{
  "d_mlp": 448,
  "rope_base": 10000.0,
  "optimizer": "adamw",
  "warmup_steps": 569,
  "batch_tokens": 16384
}
Each number is 128 + 24 x the weight over its row's rms, rounded and kept within 0 to 255. Layers, rows and columns count from 0. Numbers have three digits each. The size before them is the row's rms in percent of the matrix's.

# q: layer 12 attention query, 160x160, rms 0.0417, rows 30-95, columns 120-159
# k: layer 12 attention key, 160x160, rms 0.0402, rows 30-95, columns 120-159
# v: layer 12 attention value, 160x160, rms 0.0373, rows 0-83, columns 120-159
# o: layer 12 attention output (transposed), 160x160, rms 0.0763, rows 0-83, columns 120-159
q30 170:125123123130103145127090116130150129153098095103097122140122125163146125137160159090136132130157167151098153175114112113
k30 148:122125186101104133112116108100154150125109091083123128143133145104159127199153118125104111123174177154088128130139132121
q31 152:144140107130120096111153124148134085141145135101106127138121113100145146079145140128128158125168133122113096143165128155
k31 152:155106111124147128158114141145158087132131129121146109108148110118112128095106115137199129134171090118150101070138128135
v0 127:154121135145168103139105154168121164120143114146149081100151148142153143085131139103156120156145131085137118092150215092
o0 131:137118119111172119138134152075133140143122105122109130143148118141111132144091157135161122161101120117135145120142159111
v1 124:135104107097146124123142119154132137136110097112074111087154135117137137129069157135108135113083140113145125112082116112
o1 131:141088128106177086127135162130119161117071152120141116078143111116147155138100119155157140119098122109103134127101156110
v2 121:166143117141126128149134077118184086064117132121099137137134084183155186139129133114126116152143116106116148158147120124
o2 130:149105146147114143151088108116168093096148121104127113111114111171164186139147133129117122178132123121125158129179103118
v3 124:103107116109115142168129118081125132155109125106152157129136114109132117106169146153119139123094157133111113103161142153
o3 121:133111144118136137135140130113115140128128089139132133122153137117155140132153102136140158109121118093122103132161109187
v4 125:142082143142103150172038056101156143135124142127121127108078096102124112160133127125082160108132148124124136135144129114
o4 136:119124161147152161169078087120158150150132119134115115086092106123152134104120113113102145168162106114118125169124088152
v5 126:105109139145137129066112109107144118163085136133103143090076098157141157129111140122144091154139135113158127136142109135
o5 132:135124164133156109142084094133180144175117109122131151126108123126182164135109116108165110125154143124175113134145114147
v6 121:152124143135160138136113078127128123141123136126128093133066112134148127143109121113149147151117095152108096164072086165
o6 132:159138145148150089116115114134114110141093142112106137077102104142172135115134084142142145143130112107143172144132127122
v7 127:158143146141146122191132130169152106113128148101124128175090128136110182143112111100109135124090131101085125193132133139
o7 149:133140134138133096160139124161138122125101110101096114139103127137132160115151075155135123153099147111096150121137103112
v8 125:126117100119133154163079133152113148139139113128148157117082121101114119180096124093119176087175155134117161118093166112
o8 135:108152115099125176147083109116136097130124140109114165144118097111128124143129125110099171138140179153110148100072181086
v9 124:129156112140070130123158172111117115116086150174151113151116131102145144122170126088146143111137110178144150094127145167
o9 122:132170119074078130146107133110133097112083156155139132147114121128134111092154136087146135096108108164157150098135155147
v10 127:122129129108145150147159119127147065124102156145128132144114107126110167119178148127074073132102120121109148090143141095
o10 133:135101132107124157112085112101157089110105146165143106112127106117122163124207118104116107094124114130160111068186107109
v11 132:141148162129150121107129129134087118146153112150095098107142143097128065107126162134131097145164108117087166109175142124
o11 141:127158164136149124109102070120102130106159103138136088113166099108138112138089152116165147142167094128147123137147112089
v12 129:108150130156127129133136142116070141113130162166118114131136182167123155107109112124078147148142119150126170103093118138
o12 136:128175106123184103139141133127093145139127097150123127146129169165142143137108091141113156136137107147130105117107114146
v13 121:102097104085097091124149113148104174122147166115084136125131120135116134150166140126126107106105182137110106173146120174
o13 124:128096109123124104098104131172121148148138138141142083101147151149144123142177117099133133098139151156138100147152102139
v14 131:135170137100070116111137167123111146140110144142115133137093169125145098146165132123147128135156124107121130096149110161
o14 139:107191113104090113163130127164143173106140116100147158106121144108141125167146149113100123146140130148161118158140089149
v15 123:121110144122055116121118133093124076192077173154140142176125135131155110111148103103122172101127124113136101142091109165
o15 129:131152093125108156119145121122134102136115128127135123130175160115177118119163105131108145082122120155135099131109095182
v16 135:091130131144095154133110082113090168086172151083104125111153105117123102156123087079128108132139129129154107123089104134
o16 144:161127125164091151150133085124096146109144149073102116125122096155125124134141131078120149134164119137142095156083137107
v17 129:128102099110165138164164124105134128098122089137142169168129159125116154121151169089131137123117127126127115121133138138
o17 131:153092087116133147147129151119118100088162141135125144116146127131135135106157121125170156099094095124147136091137154088
v18 125:106175177174109110093156170153093119096102134111112106141124127100134106156104159136148098157122104119138116147141080144
o18 131:141152142137106072155126128129111158089107118110131095137116126063158130154115107113152130098157124096141095113121111112
v19 129:122142150141131108158118117134170155132153120156104119138141088096097089110078106114111143158134135173123079181148164110
o19 141:131141183144116085132084150122138150134141130201118117150118101102054125091099082154127118148131114144146124115147133140
v20 120:117174125180071154107147137104159126135142139154143155099141143095143138114157120188149106100101135108116109094095148142
o20 124:121123164114079124125153145093130140143088118165144191144091143148107110115123153118124096094104128098117136141089114146
v21 123:140066144101118150149126139123183116139136098124117152127098124131125125139125114138093147091135133109125152153102107174
o21 131:166100111172135166129116142136151112165147124121143094132102115129140113118126108127119161088124134104108110121093107151
v22 121:118155124139138109136161126107136100125108102134100131157134131128181130113141130107125153091111150174138135168113133109
o22 127:104151124128133159122140119108114103127115147145113113120123127103143165093132128115088151115096152123147108120163121158
v23 134:101105118109115123169116085127146157125148117175137127111105102121134130120155129132146136117149136128131083156131146146
o23 141:149097133154156125139109118068126118145139149140123111134107120143103124120146163167110134106105108144128084120126136167
v24 133:106118118139099174124131125169144138130165163145109096114086122132167100124128125137116127139128129075082175126131150128
o24 139:116144127123117169147086084147150142129130143141114126121118119158150118138108153142103160130134145084115151159142106120
v25 126:165125118132138108165116102118131099105128120144079138080115131091147082092162121135140152115167137120137173102132147070
o25 126:170121167156156151165115110146141127103168121131091098100134132099164160146133150121139161163139106184153124173148106131
v26 135:131137134108124183090099052131095154134136105125120139135138100128149121127124180155147108083152162148114136178082111134
o26 140:159138138134114121132075079110136165119136150113161133090132078109163142098131130153125139086149134135106144183110111101
v27 123:107079107143147102108068141159113135138116126149110117156081157123105156126091089143130147160160093127138116131148129130
o27 132:146161117096140122119123128117119105106078151137106134155098152129121129098084106189127122114099100148158154092112130109
v28 126:123140096158110124096117121144173135149144118158118164118118115126125080132078142165106153101190129105116124163160098084
o28 142:128184107155125122071127140113163158143133100180086166159094145145107074125114125163098116082146107121089156147132109079
v29 131:128139145138098133118167167151136109111115090135083124095149108156096141162116131140098129146125126106135190137156160132
o29 142:177154122120138114154117154133161136137066099147121113113109129153119104159102109150106140101122099085141121135132122112
v30 131:098117159080153135082148131143125099141145120147143117164151125160132099111147148124150093085114072109117145147105136129
o30 139:119112137113148128071094123127139136099156124107161117066161125125171124090156125147144125074139107097155127168147124126
v31 128:110104136132150147142123116108154140155142192137157110063126145103151148132161127146143067135136092122182143098124130142
o31 122:099088119128143185136126120121134121175125139110137152110122160136148121124152179134128066124112118148141157123111115130
q32 071:145109101085120136118116161086105095165091153137089167103114135106128124143126142112127126170105109136132124148162127105
k32 089:124106120155148127145121096104170143120170079124141130177152170106159146156096081118123141104156162140112109135168067131
q33 083:128131164179135105106146138125118160104122167114139105150133108125169134115149122094156150147116124113155161173117137122
k33 082:118149151067126154092153149141116113152099111138135101130108119147102126133163164115115106142152145116111136106153125136
q34 062:179118133129120062120129143127182121147124100139118156117091076152133096110115115148111111097220142119119131099154163121
k34 081:143099116123133117160128103138152156109168130096117135142131142072118138119125082143164167114133138125108134138124080162
q35 083:122108149097094136141080159121090148151105134141108165118134113072142157124159135125114147146094087150134105125153150105
k35 078:099155131120142141079140122107167119102128102127116154143144131115184095152149161124145125121149121170093117140169107105
q36 085:121107134161138153136131112154147130100143115119120104133145164148121124123133096130132123100132184102134163143133112172
k36 077:131060156139106103143132089155117134111171155113140151117114112186114118135088120148142118116147123172164138141149179176
q37 077:142109135128139164149155141123147113096115110124132140124154112147159108106124156148149141079119118133116058124097108114
k37 086:151107138106126143140140118158155145110150126118153099157119182088142124127105148097159126096179109126095091133158101150
q38 081:165196119136137108125109168151164118125178141107174187136114100135140105135095147140166102116119094116115082103140126128
k38 098:134167107163123130079163138104190171104120118132104159130107145164158107125149118150129142124131113142144130114134099108
q39 086:133080109133119118122116161114114124142126152113109142135087137158136146122138151130181115171128125131156129100177149117
k39 087:081189108132155071110122126131141137128134136143093124109148147169161102134153078126138097129105134132147129155118133129
q40 084:096137140125111132140138163122132149149119178171146111104159138113106116151115095118128087136090119129117163119121105109
k40 087:137129142110136141091131128100121099159124073113121144104176129143137105115064169138116114173126105146145137130151082095
q41 089:148147104100093094105108125137118159143129136127151128121101108146138101140129124112143121151108090122130136115163160128
k41 091:122186128096121103097079137095109133154111121147109136046139127137113140129144114146117139144149086128140127125123115110
q42 098:118125138148097150162158106117133111131118136169134101146174143118139139110100082134078122127129147128113110139068084141
k42 080:149107153145107155103161141116117112138097119138144133162141124132098136097108160140148128133104134119082151132120156197
q43 082:151133131102127136139128135131111152181104142112118145140117105147079078156123151084143097113121091159144129110147136127
k43 123:104182108087111098080088128099111134162128106180132163062114123157117132146129121158098126159133114136133137116132134102
q44 097:092126114156125159117119124134156120081133092115115114114148130102187144104142122181152159118148142120112109142080132151
k44 104:138088146174143154148158132146119138129123154120125141152142134118135125131125123121151124069128185116112151156117150150
q45 087:135123150117112138153132128104136127130135110160140138122148142142108142125114088144093123115133128144132152189095117138
k45 072:109143162148126133097124165087137142149144136131119124116129166151126138126091133128097112149153108119103143133140113129
q46 078:121121192127087158121109149096119171143128175127129124111159122112110091128119138115108116124120132151119134124126130136
k46 101:117199108122097110105099119071134121120152141183138123135108130132114129150161109115115132157137074139128119141122126130
q47 095:128108122132117132140132137113129130157139126115161112131119105132095100135136153092144130142108108104121168096128160168
k47 081:135173126082118118123101119073122163096153133135106162096117124119150117134136090121115194143145113118154085142107109108
q48 083:158100161097085153147150129053133123141127160152152102142143163133094128133119114104092104143144122191120112187115131118
k48 106:129130124079112117125087171094118110147121112134127122066126084122119112135159120138072108177152077142136126125138127107
q49 103:164130130105111111147107136100108139155132160091121149165103121129115066175121137103132114142135124168136141118131150144
k49 090:145169136122120125111113120116167150127171132156132148116128133134119119154137140107078086190144082171148121141138099138
q50 122:172161116100111086132095106130108140146127137121116170130114128117127076148128146122134125141093104155162115096127172131
k50 084:114214116150095132092090141092101094150180107114157140139132150131136118136177110129120136162167089119145089128143126124
q51 086:098143098157139116111148136137166084102139109127151136152102126137132077088124165134165165162135117120141119080139123138
k51 111:123111136139166138146132126175130126129119115093120109174153151121162124121116123153136161066144150111115142137127130147
q52 093:134090107173127122154161134118116153137116111095135100149085148128117091112109139120154089112130161106166107117151145146
k52 081:112167125120142168126086127161090150122184092120113166139089135140096116144143123127086120153140137124098089139126076138
q53 077:112134129169173095137148106137131127099173148111141125168138145142155176079103138164174133116125111102134120092119129091
k53 092:135133117154104125119155115151135117151110120097124122154129124122125124099115111147175091086120177100102169126116153130
q54 095:123141125123148144113095155099117137124124135145099127095152103122133139124138093151092112149090158140159104131120120145
k54 093:130166108100137117118120126131107110144134119165132104137145142098155154155162119124121150110088129158132138154140160095
q55 083:168157149134105175143155154109103127176078157157131122107120105122075138158112150098130103118140147129165117155093114114
k55 090:096176113078078116131120116123138124131115088138115127110129124118154125123124100151091119152105123165157116118163110059
q56 093:081142091128166161115130156138136107126131116124138139077128075159120170092148123114159137124156111097110127151142161124
k56 095:153098130123150126142139111114082105145106138090098056139134122106147124137084115135140163059133165135151175155106160081
q57 091:144126130131153136143134153140124067106107074151117111096115163148091124142128135131139100167150137122126099129131095127
k57 097:131079119139180099154153126167114116167106118134139144123147139074132139164126110129132132097154120057139139092141125112
q58 089:157093174138106100146149117126128094150078105122147171106090122128079096110129133110139131140175150148113104106146160149
k58 095:116119152101143097146102109146099154123119108151106136095115111135175121123135106151099140155161153135133112109088115127
q59 097:131075144094090161136085114099087143196101133135087168121127125105122131123142145120113081114146113114093129142083108098
k59 093:179094120071120165196142128121091106155141103136122101090078108125136121137094124104078142173092091135160096171144139105
q60 086:109129088130138100113115133119136102120126161125138177098136118112129156088123127138122120141144131132079113122093146118
k60 093:130133101122122132157137146138123110169113154120121118123137098098166144104141124101113122118095144152152149142099173118
q61 094:157122089123149113124157108168211117116117122130146120103138141152124101088085126128147161114108125093139112125114124130
k61 093:102143080154118108114171149143142138169073060092151137113141130133105081140153106153148144142101122105144155093130103100
q62 092:113102089126131113089151169125131133122114145092134174147126103131135107115168138132154138121165131135130159121125125089
k62 090:147140141148139154179147109118085120118114183068090097138132146128150073128148131096125130089145159115122157137072136149
q63 085:157115113120103133153145131102156100141135127138101093143105144102131100116126126141123115163100171161159138090093158109
k63 088:074200112183102093087102156118104136105142089143177211118140127157110125119137148119128102131137088127132130114136147166
v32 086:193108109103083130109124165130143142136134170123090145135120168108126119137123096112108100122114110104090126162140122131
o32 081:103134127150165136095111122137117128076105153186111130126158137150151175144135130131164109121100155113193110173157124140
v33 075:104131106160140129105108086145162141149105085147096181094169137156133137141143113138157145110134158084151158074134116130
o33 072:134141130114132112112100150138123115111137155136184127120091124111135093082171143091117164153140124171110098109115124108
v34 095:140130153103101127136141124128151086153173102137192111154134121133139150114083123150114160111113093137102128110143111095
o34 093:127120083174157094130150095144131143147178090101115114124162167152148112083101117116082096118134157119151111115141144137
v35 080:129106137140106102132112141122084101100119148080117127132138144112141112150130137121111159117203132173158178117151110126
o35 079:127144153113111096147147142137101146114167106109163146111121125135086116153119087144155162106162067104112173137152147103
v36 078:151140148095138133124131165123138134097106112134131131122144151122118138128137120121175116102104122122102091140187136181
o36 075:106095144141129131114120145104093124163097105192101111136160141129110141133138107114103089108124154117160144167157133138
v37 091:118173173114126116097112118144122113114130140080146152138142122121145142154172142154122127116153126136119157117150179113
o37 089:147123151105068121183120135113091135142154097102164118144105101114089118135107142127107135114189081132131156128133138124
v38 095:138115094131127150132117102140127130169097112147119126110127159120124103154138081134104120149153131096110106112113115163
o38 086:116126114138144162111140164166145102115128167163122119113147108154135141144139161136154147128112167131125119119129090102
v39 080:116148161137137134105131149159136103158139137138186112148156131099127124121132141169142141107120130151125153103136140064
o39 078:136098148102144110119132110102103149091160087125131153129105151130110097109139058144080116141121101104162138118140140112
v40 099:128155154131135102103137177155114101162121108122169102172185101139150170145127156114127133110112102127128161117112159109
o40 093:139101147137089137170133095131119116185138117114119125137114166142122127139076113128064085140128142125150125136130134164
v41 067:130127149101139110147118126183110146134149122134098108129103159130115112093106092094156160099154113107146126130121106154
o41 064:179156197097138107105127143125122107106109058149119131108144080142132136142149112114126143160125125145132090141101114111
v42 079:147106102136118174161128137094119136120144110139187130152107126117106125127089142159105141122123133141104149147155095092
o42 074:088148084136170134101139129176146154138115070081126147099124152128100103131098109120153139125119147097127117086170127154
v43 077:105143112146137092094072116132148127113112113148117149123128158118139088156105119129141094146092131132089110107110151114
o43 071:126114121161164157131138158137116115134099136120144110119152093108137143122140192088144146176106117157121128157122110129
v44 076:142155091119149136145087097112147101114091139121096121111043157107121117093139137134135132134135145134133102192165125145
o44 076:123153095122105117094167142160135165107127139140170123141145087142129115167160142133183163107156136112112152092092135107
v45 092:148099148135125124138167140143174085159129133146128117142149108121168135115124118138157128097148116128141173127139108099
o45 091:122103131147166134101113096114133141147124139150095114126153154167145111121090117143087062130070157119181122111150138147
v46 084:118136148103148160112130216151166124157125112127161135143116086159106140125143127143128114145128118132121133168139113124
o46 084:083106097163158132114130092127140156159149121132123136113164160129123138121119081134113092120118164099147127096160124163
v47 081:148159128112105114108154134109147121126149138132141174115103110163134124120111121158122119109138134131139159133096128116
o47 077:143147127152113112116168098139147086153086085131133174134143107142109086114099170148149128120133142099129087129155139125
v48 076:101121155161107100161118140142126122119157128177154110139081090126101089116154178146139154145153134109153144121135142122
o48 075:092133129095101118127101141121140186122143116097125128157079128122148143104138077129166163111144133162143130149108147122
v49 081:087152126168184138108172108117102152113113110110132146133107114126146106160111069126111127140104169129182143130171135147
o49 079:146165116130119145131112109154119072109114127126111174117100120127114069108163160122127150158119108152055093130133106121
v50 082:152104181102161119112093145102138173128119127127152142121119129137125144094160153108106171121101122113105119076139128101
o50 078:132117129090120143132126101107103161141121148112126090161130141117152152135173131114106116158156118201127149145133127143
v51 091:130117172125121126129099207122138086157152117146131122128148130139115144096111126139107113107111131147099157111112111110
o51 089:094087115145160137151116073115093139169143142152110126117147141144124141112101101130100085101131151141135159098162125150
v52 083:098109144130133098139125137137148154149180125146101104128138156113150121132111114080094145158146152108101098140101140127
o52 081:128152154119181127117119098165140114064139119080136131151141125150166163145109146146132178163117141142144107148108137137
v53 087:106158134146120127136135202145126118107117175119132146132129102148120162119165153096173129184115086115108114108124154150
o53 083:169088191118066162143118146104066126158077126175137088130128105103122160175144120145118107102132136149130137175113135113
v54 074:141132121116118113125089160149085107095146132113115147122117121126148136127129146136135156157143142139140108104132165110
o54 070:124133157134078120177150123156144136173113103127124131116126125124116127156086142099123095099138099139131190156165099158
v55 082:161164194114133129127106136121079133102094135136166117118118094103110127093105149130119121113119164111134136111120158102
o55 081:168078121144098130124178136105107124182149126108125087142147127113142143127104109143095098153162124130103150112136162141
v56 076:106150128131117145084080109128121148089140154126100149137126115103131144143144088111131079151160146116114112124111148157
o56 078:175151138126101143151134141135123079146093132117156134119124098134116115148130185127133142132162087140101112132114106112
v57 079:137080076133159132097148136132153121112099130147157136120116107107147127139157111161130137138163149115157143093150095157
o57 078:114155100113150122114099153148131117105159150142157171103121105104128092107167120118163175115140118128059126084116113088
v58 098:141156175171143146170156130135087138137116127130166120151127155139100150085145164114126145134129120187148145102105162112
o58 092:153063112096106131153127127109157167103168107074130103110086162110097102158137078146120125142138096139122138134138130123
v59 084:116147103114154132122136123113114083119095117115140136149137155163154096141140130114097110154091125090151151143102137104
o59 083:080135156187131135140107130158130105123103071142150185121155117138097135141104131110160140149091119127132117161151103144
v60 083:133102102112078090097123142150166144168134086134092158152155122073137155140160153158138127147077158112109130124085104148
o60 079:128168141170159117110134104139123119152083103130129135103176131128111106103140160114100111154115152114158115090131122163
v61 084:098170127127115095120126113128108134143134152079128137089182146170111135167158142106148121138147105132157139093084167147
o61 084:154117161094129135119097137119114113084146119139164157155109101105114126167164125127139156152133080159120137133126080106
v62 073:119143099114152150158152094118064122150122138107170131120135147145102117118134133122063144168160168122103095127116155102
o62 070:120165130129086137154121150157137124084149138094135121136093119124130139168115138106140151120160081138090139138099133108
v63 084:123157152123127124151137158100085068124130104105154159143144128139115123142135151130160137142135118168156127115129171080
o63 085:109105154121097107120140102121111173101179114123138140126090185114139114128144069105107114113148082147137154173152123121
q64 076:110136128121151114121134095093132129157084112108085140190142041176188117128149144126149130134137153123163137106144167110
k64 088:111105148145115118127105110162141166082136103141147094113104133120146152100124095146095102117160152103079115145112124157
q65 079:136136082133111130166084112131140081133113107107140151127106151137131103128128116105166112085157094192130099125147112136
k65 077:099119159115083114122127160138096126118121159111143139136153084158158109126175140139093139120109127150143138112132163121
q66 074:109112127124188145085140150125141158147092155107117146135137070154160102150148143120135112151111139145145144109151190112
k66 075:120144106200113094161110124180138188104118109157154099128104102120123157099134136122162128067127089112094136114127121115
q67 084:136120132127130114126067109130108140155116098115117153122113124143129107129143158104135127125152136142136108121145133144
k67 083:118155151138087123094105166107107136156153146115116150156136071147111111119151124114160101087150146184178152104133139123
q68 084:150098160115140115099156151095155125116124140128142154118129124154122108172113133123126124159121150150137127093149159110
k68 080:073100120149102095128139139159134124131171117136149111101113116126142130110113165158132109123112144148085146133145142074
q69 088:110132138095114089132097102105123174161092112099117189131115131127144082119161142086146125121159137136135112095138133155
k69 094:112155118130101131144111114136101126174170146152092127139108079114093127146152111164129073099116127163140129108146143130
q70 080:130110077150112085167103090126131134101121088112091087130112156123142141113159150140138119103138147115127120122113118164
k70 075:165167109112128153120102110170104135114117119129125150135160090129122114139139132155122124131157105122143125096118095199
q71 092:129112150124089148140130143125145076086157157147135104117173149135115136145097104171103131113098143132108147150105118103
k71 093:131123114121158147107161137140152120101111064129151080120138159109135185095092140082133186108125098107114136149145127132
q72 103:146141140137131125142117096137120139114135108109097134125120124116166131116132144149144163114135171117135125129109096165
k72 099:142114148118125183147131099136151133120070096079149124122203123101118132106102121120095128132145115093137145119149102170
q73 113:146136112138115190126127161142147084109159165182143088126166145136104144107105089172087120096107130111108122139118111109
k73 097:098128133113157143109142157150129142098104090118164118136123124130129141105126140103118144150160133087122164165096099120
q74 091:130112166120094133161127177114100130142148164119157102123093135145128130129134152102099134135094121142133128141147120129
k74 103:125139151125108108130088109099134135188154121152077143092100086099112113122129124147128104120118126137083136118153112116
q75 108:095129124103146123137093114159118179153084135127129170120105090175118112133152151095129114142143101166163125125146140136
k75 090:108154118102106095130089147136115136158171178138143155125100128123149118181153132112117119135095135140120090125142132117
q76 098:178113127128088152138154158115176097111153142136157074135128127130130124141132087148125136148116151135105101173131128135
k76 075:124107173140165146115105130160129129069080114116110131118158142118144176147132119099164129141137080081113158144122100114
q77 091:136127140121134159141101193136097129140111149144155115123111158115069100135125149053099114150141101152147113151120111108
k77 099:139152120110110110152117116095104152146171139136097157132087108129125106150148097126133092140122131164105090099165131126
q78 089:151098119160138132122148146108088134140086103127127094136124098129129137119133101104089148146093128148138165140133115117
k78 117:147134158121105139149126074096119132141169147125086132124130089150125119137126110158124094130127140165136105121110136106
q79 095:147143151098124116149118148108132127172102142142140136133093130113078090133100157086093119132119111133152122145160129139
k79 084:143117151108104121155121125093103128160156156137117140090122119121130115141157081130108109144124131149133104101153150128
q80 085:142132165118100172159103145105143160126143126107147127145119138104095108120140094115070077134119082151103075166119105129
k80 119:132163177115098118117136152113070126151149156128105156142094127134177098165148125159135119137114112154139130114143154141
q81 109:121122154100090121109114130097104139161121132122115157125100122110082102125136158055109086156130122146149106133141125137
k81 078:130164101121131090116093127077117129166136161136110156106096097096145109106124120139114123134093143145166101091132142104
q82 083:088107103121158142144142105154111113076155158088139156136117092132161166113135087188184145134113147120113164113137188154
k82 128:105129133157168140135119120164148128099108095136151075130163135132147166100110139116142154086143134109129137157092080132
q83 110:139075151116133187126157128150148069107138123144128100100145168095129139125111120166140120117135114117101089142126119109
k83 066:085141099156133102130080124132100127142097148156154151120146111120089115163155140089099139135151088105151107141096112099
q84 094:135175098144113112123084136159106136142137102121147138104090110144149141089134134111153103100096117151147115109130145153
k84 102:077169083163130088124190112128126165102158107117162101142129127134163157084135147141120118107111171137103136124110123136
q85 096:129099175126179123132146105120143127087165159120124138110154114128131124115117147156121127093179150112123095121096118147
k85 094:178118147118105147124096170120135113130095146117146097148148108113127144097103146166123110123132126115134140139099106160
q86 094:144099161106124141114112150076142121090130159144140106129084109150148146114156112113138127135147139142118075126105115112
k86 097:117107173118147081124140133107111140132103131115137113163122133087136092130120124118143133139123125115120126136108112104
q87 095:088116156134134134156105122137161134112097110126105159094096107127144110122158091134132139103167132103146137076129128105
k87 096:121159128128078118156118116140203126156107138145149104106145086109120152152109106160114129139150104075110122133144084149
q88 090:139132114117128107146101102110192147095158168104134132138102093134158146139115121155099119084171142101124132107080129121
k88 089:134152130109139128119108154115150157125135075136165079151113158140116131146105113099160122141117149118137153164087119152
q89 091:132106128144109132112173153113118106140089116121131122115150142124119112170117113119166151140118152116151135147133162135
k89 097:152107122111097156149165103087124091125149174134133136096176101132062122088119143101108139173175134135120136107150164105
q90 083:148107140138144175129111134106131130123117128106164106100124124134116147137155149108109145160168124118105154120120079133
k90 088:133085177119134128132129144122095108135114168109108154125095149131099133158112074124154116131118105150130092124153099119
q91 091:123147159144124122139137149156107136101113118122192142126092158119086105130148114129073113127145113146074105152121153122
k91 097:140100143142114120113146150090062103161131147119080124163120141162093096073130113165123137121101137096130146148147138177
q92 086:119150116172150131137143142112121103178118141135130173126094148073099098090161191132108110124091151178115134117166157131
k92 092:130129112143122120149135152183124189101168130171113133134078092106133135087113125146097144164079149154131101116132149135
q93 091:118193124077150110160117080130171127121181167122109147148139085137145149132097092137137104118121108129116141108099161146
k93 101:126164131096148105147111161151137125090130119124142116122120138170167134111134130113125154127129150101176126134123122111
q94 104:182155175078102158136170128143154059111165130113106110113146120137116124143118131148094139171153150153117105134133173110
k94 106:129110130114148109090116181116110122113109155136118130126124158145089131139182140078127158106129094152114124133126134110
q95 101:129145097153149095111151162116131145162104076122139112112094154157128153117157155155219167112159125086132151097112166162
k95 098:113086095144122183148163135140122099123128140115120155112176107091081122100118125173115126139152102135121164103139124160
v64 107:137120152103160110123120147131124102113137132156090148125131152177128131146144072120124169136144134114151094136116139131
o64 103:125115180151121153113112155148093147148135160163121144116105150122114106108157107084092118092114127117105110082132096120
v65 103:129152142100132145105125160109093127107086142144088179128132147177097117135117131101142121137138130166129133170142144166
o65 108:147137168116111149139133141098062125109119127141141114101113148146103124097124122117127116153118083141119148166119117122
v66 096:120137090122098128119135130116125082115121121116094179134119097167109150144113181072112126122116106151105124206153117158
o66 094:147140128098073136124112116114136041120032163160087154101147128143114122138099123146148102151121132174132129139162149109
v67 098:124159129092146124137059127085140109157115128121152137143099122154148119133157131145131147112096118105107154169110126129
o67 098:131159128097136143132108123077143146127102149124156152134126144135142114111120144157126121159145143168121167157131141140
v68 098:115116113150108120101163147121096130152133111079130130106138111077101122085136148151154131111107147189105138110177088129
o68 094:135139115139124105133151083110135108084162143088112126124145112111130145153083118168133158145167152154190128136094174112
v69 092:150120098104126198116142109134121155122122121123146091102107130138153121105107164119108137139128125162133107140098118130
o69 093:165181103103146163140107157124113117127126174146124141121113100156161098132128176137095134112105106103106100136138117129
v70 106:094138146117111152140106137155128091106157121133135116123148137092137161140121155101164127155095040182135131126166155122
o70 096:173135143171105133154093097162126116134132111155141115137149153143122145137127136136101104133108081151157137120120129115
v71 091:088132163155095140106121149142167145087080133117104145122142132128124101175128132130170135114095123145134135124131124147
o71 089:127085154129114133148163090162132099138169094167060130089169124125086157171138103124113095116179081139094139105111136123
v72 094:156129148104102129159151077134152116098113134129148146077112121114132125151099110083134133186084138144106079138129137087
o72 090:105162142152162155121077153145099149147139145126139134113119126128131132079124139091048142109120117163093060104124148133
v73 093:130143117142137123101148139122109091148122113179143109130149162089117140092148109166117134119107103085152150148176101122
o73 095:138108095182122128106117098144134112112160225146120099131150109125157155145141109157141164127140173084163144156133122143
v74 099:120121124219067111106122155127160127163072108111137096128134158172088125120130130109124120090103104125117164139183112134
o74 100:158092104099098107116142107141136080142156169161089126054144103126093133164117111157149145133155105121097154150145182128
v75 094:093135071121172152105083132137135122120116117130102135124161187175135129141140131123127094109098172107150122122141105159
o75 100:116111144139122143148144118105131146091138091147141117149141163152117186167119098100121096136158124144144163110131072126
v76 102:140102097129133143120133104127140148097163137137129138131133154140121164131067111104100150145138132109116167131149144134
o76 107:158118095119148167124154137137146156127098072140143125125157173111148138116146154092077103148090138137112122151153112132
v77 098:087097091126115116152122148146112159110130102082172163160146141091118144099133196086112169117140132161125123146118145084
o77 100:146136173106161106112131096137161105142106076084124096103154129140132124116131151148171132157192148107137136121091122136
v78 098:115137118142132116108131127127176127187097117154100119148130101147098105110133094116147111167129118092142195127192090157
o78 096:127070073119104153118135134118121145109121150134099118118136065107140169138127098090139165138131161158141164200168115116
v79 098:101105103133121081154133130119105110136123110176152097170093124178145105137161091138114140135142116081153178146105118124
o79 098:141078118104120112104133164100117137113120145154070140140137109081151132135182072127162165141151134096125125180171127154
v80 100:126119137098113176038124106172132132140115146139105143112132092131137098116130113138146080152163170136134138142154128154
o80 097:122107088107122160128130149114126094152080167142116131156117099108129124109120161091080091131130115138134138168141139115
v81 092:117153094130127137096136159111106110175156127142094163153140132100108146105124096128114161086148178092114149137147137151
o81 087:129095134110103143130113138091124114120107127094168132128122116094141141138091108119187155170141130115172191183174117087
v82 098:091161143151142132158151145086129162136065121146118120088093148138163136137158115171107127168072117114137162121131091095
o82 095:085107117117110145151131127120106177120108105114099139106096136149128168154135099121129117131126109166118134172159125119
v83 103:143159122117116142166138121126125089126069114121136093089124092163132106145135133135117135159144122126160125109127137125
o83 105:117143110140129089088087135120091124101135172107114131130125091112093095065149157134144121134141139139087080130114124149